config.toml
head_dim = 64
activation = "tanh_gelu"
rope_fraction = 0.5
qk_norm = false
init_std_qkv = 0.0214
init_std_down = 0.00195
lr_mult_qkv = 0.4
grad_clip = 1.0
warmup_steps = 200
decay_shape = "linear"
final_lr_fraction = 0.0
seq_len = 384
dataset = "wikipedia_en"
Each number is 128 + 32 x the weight over its row's rms, rounded and kept within 0 to 255. Layers, rows and columns count from 0. The size above them is the row's rms in percent of the matrix's.

# layer 4 attention key, 448x448, rms 0.0158, rows 87-101, columns 0-111
size [118 112 119 114 117 115 111 115 106 119 112 115 113 112 106]
[[141 173 151  87 156 129 143 147 132  66 133  53 148 117 143 118 145 129 105 104  66 184  90 159 164 124 125 175 127 133 111 107  96 136  87  80 178 151 161 137 151 141 121 109  62 112  65 141 182 119 142 131 142 120 134 170 123 180 123 142 116  80 110 116 153 140 105 128 145 157  81  60 118 136 125 172  95 133 110  57 177 135 157 103  75 204 114 126 141 124  90 106 179 135 137 107 170 127 205 161 103 143 142 126 115 166  71  97 128 151 112 112]
 [110 124  96 124  87 159  95 132 106 160  92 128 147 166  95 109  96 109 148 147 176 153 106  97 121 108 144 126 121 126 106  83 122 123 159 109 165 170 180 185 100 100 134 167  74 111 106 105 120 126  95 161 103 104 109  33 101 109 131 157 167 173 141  54 138  71 106  78 134 127 172 117 138 142 202 134 158 178 154 187 112 120  92 149 107 186 145 151 111 127 171  86 148 174 134 173 121 107  82 132 152  85  88  98  77 110 154  85 178 171 154 127]
 [170 102 121 109 133  89 170 114 105 178 127 102 140 180 103 106  87 138 133 111 109 138 124 131 149 115 135 154 194 107 144 148 152 107 114 151 168 128 132 111 115 134 122 200  59  98 102 124 108 157 168 148 114 103 115 114 116  93 108 255 175 160  94 182 143  91 100  75 197 151  80 134 154 166 148 163 141 152 125 123  99 161 141 129  89 135  72 129 136  75 176 123 134 125 125 128 150  95 197  90 121 108 101  81 145 129 141 128 141 174 155  98]
 [165 116 177 102  82 184 178 130 128 179 109 130 166 115 174 132 137 114  99 145 122 158 154 104 134  92  83 113 126 135 113 140 161 124 125  99 101 121  77  99 139 146 127 148 183 172 113 161 154 142 134 129 194 148  91 165  95 148 129 130 138  81  94 156 127 152  37 118 111 143 133 153  95 150 156 124 204 159 195 137 106 118 111 121  83 123 110 128 101 121 189 153 130 162 194 102 143 154 107 126 121 131  94 163  32 118 166 148 127 103 177  72]
 [125 152 135  81 168 120 144 193 173 102 144 165 168 105 115 126 207 121 171 126 107  50 122 160 135 185 119 104 100 107 108 169  94 115 123 112 149 114 163 115 101 113 112 127 116 138 147 104  98 129 119 111 122  60 134 111 104  92 126 131 135 169 181  84 130  77  98  74 179  95 125  95 154 148 131 163  47  86 146 123 131 207 181 127 117 126 149 127  92 104 113 102  61 176 123  97 186  89  72 103  89 129 135 162 116  73 135  84 143 113  92 127]
 [147 164 139 123 185 139 122 177 106 130 103 143 108 157  87 152  76 157 146 132  61 124 187 123 150 156 130 151  87 188 153 136 115 134 133 103 140 120 135 107 130 162 122 162 125 137 143 154 211 165 116 113 145 158 159 121  84  96 134 104 170 146 148 109 149 132 165 106 154 137 132 155 108 127 131  61 112 138 130 113  94 125 167 191 136 158 102 141 116 142 148  74 133 110 113 177 116 108 161  84 101 124 103 145 111 177 179 148 136 156 103  90]
 [ 91  92 174  63 131 126 150 143 120 107 141 116 126 165 103  88 120  98  99 128 137 140  85 171 146  98 152  75  99 158 165 106 150 165 110 127 158  87 159 122  80 142  67  94  96 132 146 113 157 115 120 156  89 110 149 116 147 179 164 104 115 128 165 151 135 111 157  92 158 142 135 103  64 122  68 112  99 167 100 126 164 107 177 184 149 137 114 103 102 102 133 176 194 111 168 126 115 165 115 148  91 108 136 102 138 105 147 186 139 124 129  98]
 [134 115 116 116 146 102 135 160 125 106 148 159 146  62 125 152 141 102 149 115  93  78 135 180 103 196 103 100 140  89  79 104 106  75  86 125 152 136  87 114 107 179 130 153 111 141 146 126 148 105 148 191 157 134 148 102 140 135 126 168 146  74 133 159 101 109  95  94 134 108 117 127 103 129 135 166  93  85 111  76 112 129 148 119 123 124 129 137  89 142 174 141 142 129 153 150 128 138 128 126 138 106 175 119  81 138 123  83 109 151  96 144]
 [123  40 132 133  72 133 161 152 185  66 103 114  78 100 102 153  97 154 129 137 116 120 152 160  71 153 149 146 110 160 118 126 129  95 155 162  42 167 176 127 144 144  94 181 139 164 169 131 159 131 124 167 140 147 109  53 119 142 131  98  72  88 117  91 149 179 174 163 151 107 118 157  94  85 158 151 125 110 143 143 154  51  86  91 149 141 166 128 163 114 179 144 129 115 106  84 182 132 102 147 144 132 131 116 105 127 143 147 142 132 249 127]
 [206  70 157 133 116 135 110 108 152 175 176 119 144 134 154 102 100 150 124 164  92 151 111 120 150 158  99 135  88 151 150 124 121 139 189  89 121 143 124 129  85 131 135 132 149  96 126 111  86 105 138  84  44 147 100  86  90 152 139 139 167  89 156  83 146 106 133 159 126 143 149 167  66 104 153 109  96 122 135  89 174 102 125 150  84 147 123  46 138 128 183 171 158 115 155 115  65 180 143 146  70 140 151 124 115 133 105 148 138 110  35 201]
 [113 126 144 167  90 139  71 159 120 147 119 155 128 161 152 108 123 130 155  98 114  94  96 121 128 107 126 150 151 136 197  76 161 175 103 179 126  93 127 201 183 132  87 153  92 110 186 196 184 114  76 171 127 142 148 122  91 131 149 118 123 149  94 134 135 157 160 102  99 178 137 148 105 144 152 136 138 136 105 154 168 125 147  78 137 116 142  78 118 137 119  96 112 120 175 108 157  65 123 143 145  75 134 147 158 109 178 164 125 170 130 105]
 [120 145 153 101 151 196 117 148 135 144 150 144 151 126 131 158 208 131 142 140 151 118 126 146 188 135  83 175 149 116 124  99 211 134 134 109  78 174 136  97 108 106 133 117  76 108 154  46 142 132 156 173 152  72 100 163 149 129 138 141 135 146 162 102  94 124 164  92 152 125 152 176 120  86 107 133 140 144  66 117 112 173  99 177  76  92  83 115 108 132 103 124 107 108 121 103 136 118 193 123 133  96  42  63 118 186 140 121 161  95  60  57]
 [132 154 139 108 128 148 115 161 116 128 132 111 154 135 156 116 127 132 134  94  96  97  69 143 149  92 109 128 128 173 182 115  81 147 105 153 133 126 118 101  93 117  93 145  96 141 164  96 205 119 133 159 158 100 136 148 159 115  98 143  95 137 119 111 116  85 157 135 138 184 130 179  92  74 122 148 136 119 158 128 155 124 102 105 130 138 168  79 182 115  90 113 107 110 113 163 103 132  18 125 122 118 143 113 105 174 112 108 115 105 171 161]
 [141 195 137 103 112  88 145  96 101  90 170 111 146  91 133 103 118 117  92 116 134 124 117 123 129 129 123 121  80 131 176 183 151 109 158 106 139  84 161 102 156 132 125 147 105 131 164  95 151 110 133 153 100 117 109 169  92 198 108 124 133 141 179  85 183  99 155 202 112 144 108 124 181 130  98 134 121  68 111 130 116  98 176  79 132  89 109  90 139  95 103 172 139 140  79 117 106 134 158 118  57 117 179  99 142 107 127  84 124 118  50 136]
 [ 97 153 155  87 132 116 187 104 154 124  64  80 140  83 157  65 121 127 155 149 104 175 168 138 113 123 101 154 110 122 114 113 182 118 131 101 121 162  76 112  96 133 159 135 162 184 100 167 165 117 163  85 211  90  96 104 117 153 141 104 114 105 119 163  76 166 163 129 136 125 167 125 166 138 101 111 146  90  88 111 121  94 123 109 107 116 126 168  79 185 101 152 119 188 105 168  98 140  64 106  92 155 136 129 126 194  98 133 141 140 133 135]]
# layer 4 attention query, 448x448, rms 0.0158, rows 88-101, columns 0-111
size [112 115 119 115 114 114 112 112 122 117 122 111 113 105]
[[100 161 112 191  74 116 137 138  97 102 150 106 102 135 140 117 199 139 164 137 136 126 166  92 162 123  60 122 120 205 125 165 176 101 147 118 122 127  75 147 152 159 126 138 117  92 128  87 146  77  54 129 150 166 197 174  99 126 191 119  86 206 120 173 124 131 141 164 101 170  76 136 129 131 149  72 168 103  99 145 161 139 113 156 149 157 135 100 103 150 127  84 134  92 132 144  82 122 109 179 189 133 128  92 161  81 127 105 112 150 123 110]
 [140  87 115 156 138 149 171 144  89  90 176 123 146 116  83 128 161 118 106  68 183 128 103  71 156 110 159 141 149 140  98  78 114  40 166 125 167 117 118  45 122  87 101 129 196 117 165 163 135  92 134 119 126 147 174  81 120  98  90 144 120 139  87 205 119 168 158 104 159 113 164 185 173  10 146 150  79 154  91 113 130 121  97 158 147 125 135 108 118  57 116  74 138 115 122 121 122 104  89  78 101 117  72  86 160 157 136 117 103 137 150 119]
 [126 143  85  70 105 117 138 151 102 139  63 141 121 161 144 133 114 132  60 144 165 102 159 131 112 112  99 141 170 149 144 144 116 173 119  77  82 157 117 165 130 169 129 129 121 123 137 145 179 110 148 117  62 141 112 111 110 175  70 142 168 199 129 164 130  93 116  89 132 148  96 170  74 133  82 136 164  92 117 145 103 161 125 186 134 139 160 138  84 127 116 155 143 152 139  78 151 113 171 167 148 103 131  77 143 100  68 185 145 124 124 129]
 [163 115 127 106 116 103 168 141 141 151  82 118 135 187  87 129 145 130 148 143 156  73  78 103 140 159 201 107 135 165 150 138 116  93 106 153 121 105  99 183 185 106 178 100 173 139 194 120 101 147 156 153 148 141 131 156 169 119 137 131  84  83 127 144 113  65 158 144 137 122 121 141 161  94  87 142 144 154 104  88 130 147 163 118 102 167 114  89 189 123  94  69 125 110 138 146  99 105 131 126 113 132 193 145 157 177 113 103  85 116 159 193]
 [123 105 114 151 130 108 107 168 137 135  87 160  66 144 114 125 118 134 123  43  82  77 125 122 143 109 131 130  80 152 113  98 117  66 161 116 176 125 122 176 137 136 139 119 154 103 180  97 124  89 113 146 158 122 114 115 140 148 118 164 140 121 162 203  89 104 161 140 124 121 138 118 174 172 109  94 170 140  63 145 128 160 168  86 103 160 139 160 106  91 204 130 171 147 109 105  72 182 123 157 174 100 145 106 172 176 136 132 117 102 133 181]
 [129 141 154 199 124 101 168 134 118 210 131 145 165  93 104 165 138  93  95 105  97 124 119 120  64  90  87 100  92  97 107 166 144  74 107 149 117 146 113 123 117  67 169 146 126 137  86  92 138 174 179 131  80 169 169 153 157 145 163 192 117 149  78 181 119 163 117  66 140 138 134 118 147 121 131 121 164  81 134 140  80  90 123 104 118  76 111 136  83 135  73 113 100 189  91 174 121  99 167 139  86 149 133 167  65 117  91 143 150 179 151  93]
 [124 101  99 138 142 159 129  66 165 119 140 164 115 128  75 179 168  80 122  93 111 139 147 136 115 192  98  98 123  91 176 125 139 110 111 167 158 166  97 132 164  89 116 145 110  71 156 142 129 144 190  63 135  92 122 141 127  92 101 121  99 137 140 104 174 130  90 163 143 165  59 131  75 117  83 155 162  96 128 114 110  91 133 168 142 144 201 159 144  91 146 120 162 150  97 124 118  71 165 150 115 111 117  34 116 149  67 135  66 155 151 169]
 [ 95 118  56 129 124 104 141 177 149 123  97  84 108 184 131 138 142 196 126 140  84 154 131 123  87 195 130 105 106 118  96 161  89 125 129 168 152 145 186 160 114  97 131  69  89 159  74 125 108 155 145 149 147  83  88  93 169 128 109 138 125 177 134  70 133 104  97 129 147  84 126 103 131 180 145 130 138 100 128 149 130 139  64 134 169 160 132 135 124 179  95 155 101 151 150 184 181 103 127 116 137 139  94 130 143  94  90 140 159 106  77  83]
 [141  85 173 110 122  95 163 133 136  92  66 143 122 122 182 124 126 162 112 148  86 148 141  65  82 164 133 173 173 146 178 155 101  86 151 190 195  87 159 142 178 156 120  85  94 164 104 186 122 125  94 169 103 120 130 159 100 119  90 143 127 107 165 124 124  84 190 121 138 120  96 155 111 135 157 122 117 180 101 109 140 174 134 145 133 114  97  59 108 177  74  75 142 105 121 130 172 155 122 124 147 112  74 157 127  95  63  81  84 159 128 158]
 [177 107 182 174 123 116 157 135 152  99  85 158  59 138  94 154 144 111  92  94  95 187 157 106  91 104  57 141  94  63 138 144 113  89 184 166 127  96 166 119  75 103 133 163 142 168 123 180  92 109  86 102  83 142 133 161  83 122 143  80 148 122 106 195 141 125 160 101 146 119 115 148 115 128 104 142 130 142 110 138  99 124  99 165 122 105 157 124 121 150 173 125 139 197 132  65 153 103  82 105 128 136 123 121  97 120 160 145 146  92 100 144]
 [153 146 103 137 101 108 164 108 126 108  77  88 128 108 133 119 104 147 157 118 113 125 134 140 137 106 121 134  64 158 154 136 149 179 215  99 158 137 136 139  92 110  84 188 164 112 141  88 121 149 169 115 116 177 194 132 140 119 106 141 109  82 142 163 157 103 118 125 153  91  46 141 156 123 114 158  77 139 119 150 124 106 163 145 168 181 102 144  77 114 141 117 156 196 125  84 134 117 126  79 140 141 164 157 123 124 112 159 154 185  80 152]
 [120 164 164 165 123 114 100  58 166 159 105 117 132 144 145  67 122 127 104 126 113 142  80 127 133  98 109  93 109  88  86 123  82 169 158 105 162 147  59 115  75 123 134 115 119 175 164  87  98 146 131 108 106 161 141 123 135 149 213 147 182 134 164 142 216 126 136  75 159 135 109 152 128 133 190 102 107 156 147 151 133 100  77 127 123 132 111 101 126 223 145 131 140 170 134  73 148 115 132 162 114 140 111  91 133 107 117  86 134 102 149 147]
 [ 99 122  80 175 168 172 182 135 114 164 110 109 114 108 165 110 161 200 179 164 123 136 118 124  76 111 161 148 186 181 188  76  89 131 173 112 134 126  96 130 149 104 118 174 152  83 175 110  85 100 119 128  91 123 186 137 169 119 101 134  73 117 108 126 158 144 140 167 130 132  58 162 168  82 107 131 122 108 136 108 142 176 163  89 135  99 171 125 119 159 118 142 128 182 150  93 122 121 148 185 110 127 112 165 119 152 132 160 129 170 142 136]
 [132 119  81  93 111 118  82  75 162 123 166 128 183 143  66 176 160  99 135  92 125 163 104 144 170 132 128 114 148 116 153  94 166 122 127 103 117 131 185 157  93 149 107 207  83 219  92  89 119 147 130 147 127 161 117  61 172 153 133  90 145 156 108 121  68 103  93 142 100 146 126 152 138 138 154 165 113 143 150  70 194  79 107 160 173 150 115 159 129 152  58 146 149  99 125 120 148 172 155 131 150 120 116 116 105 204 133  98 130 102 171  49]]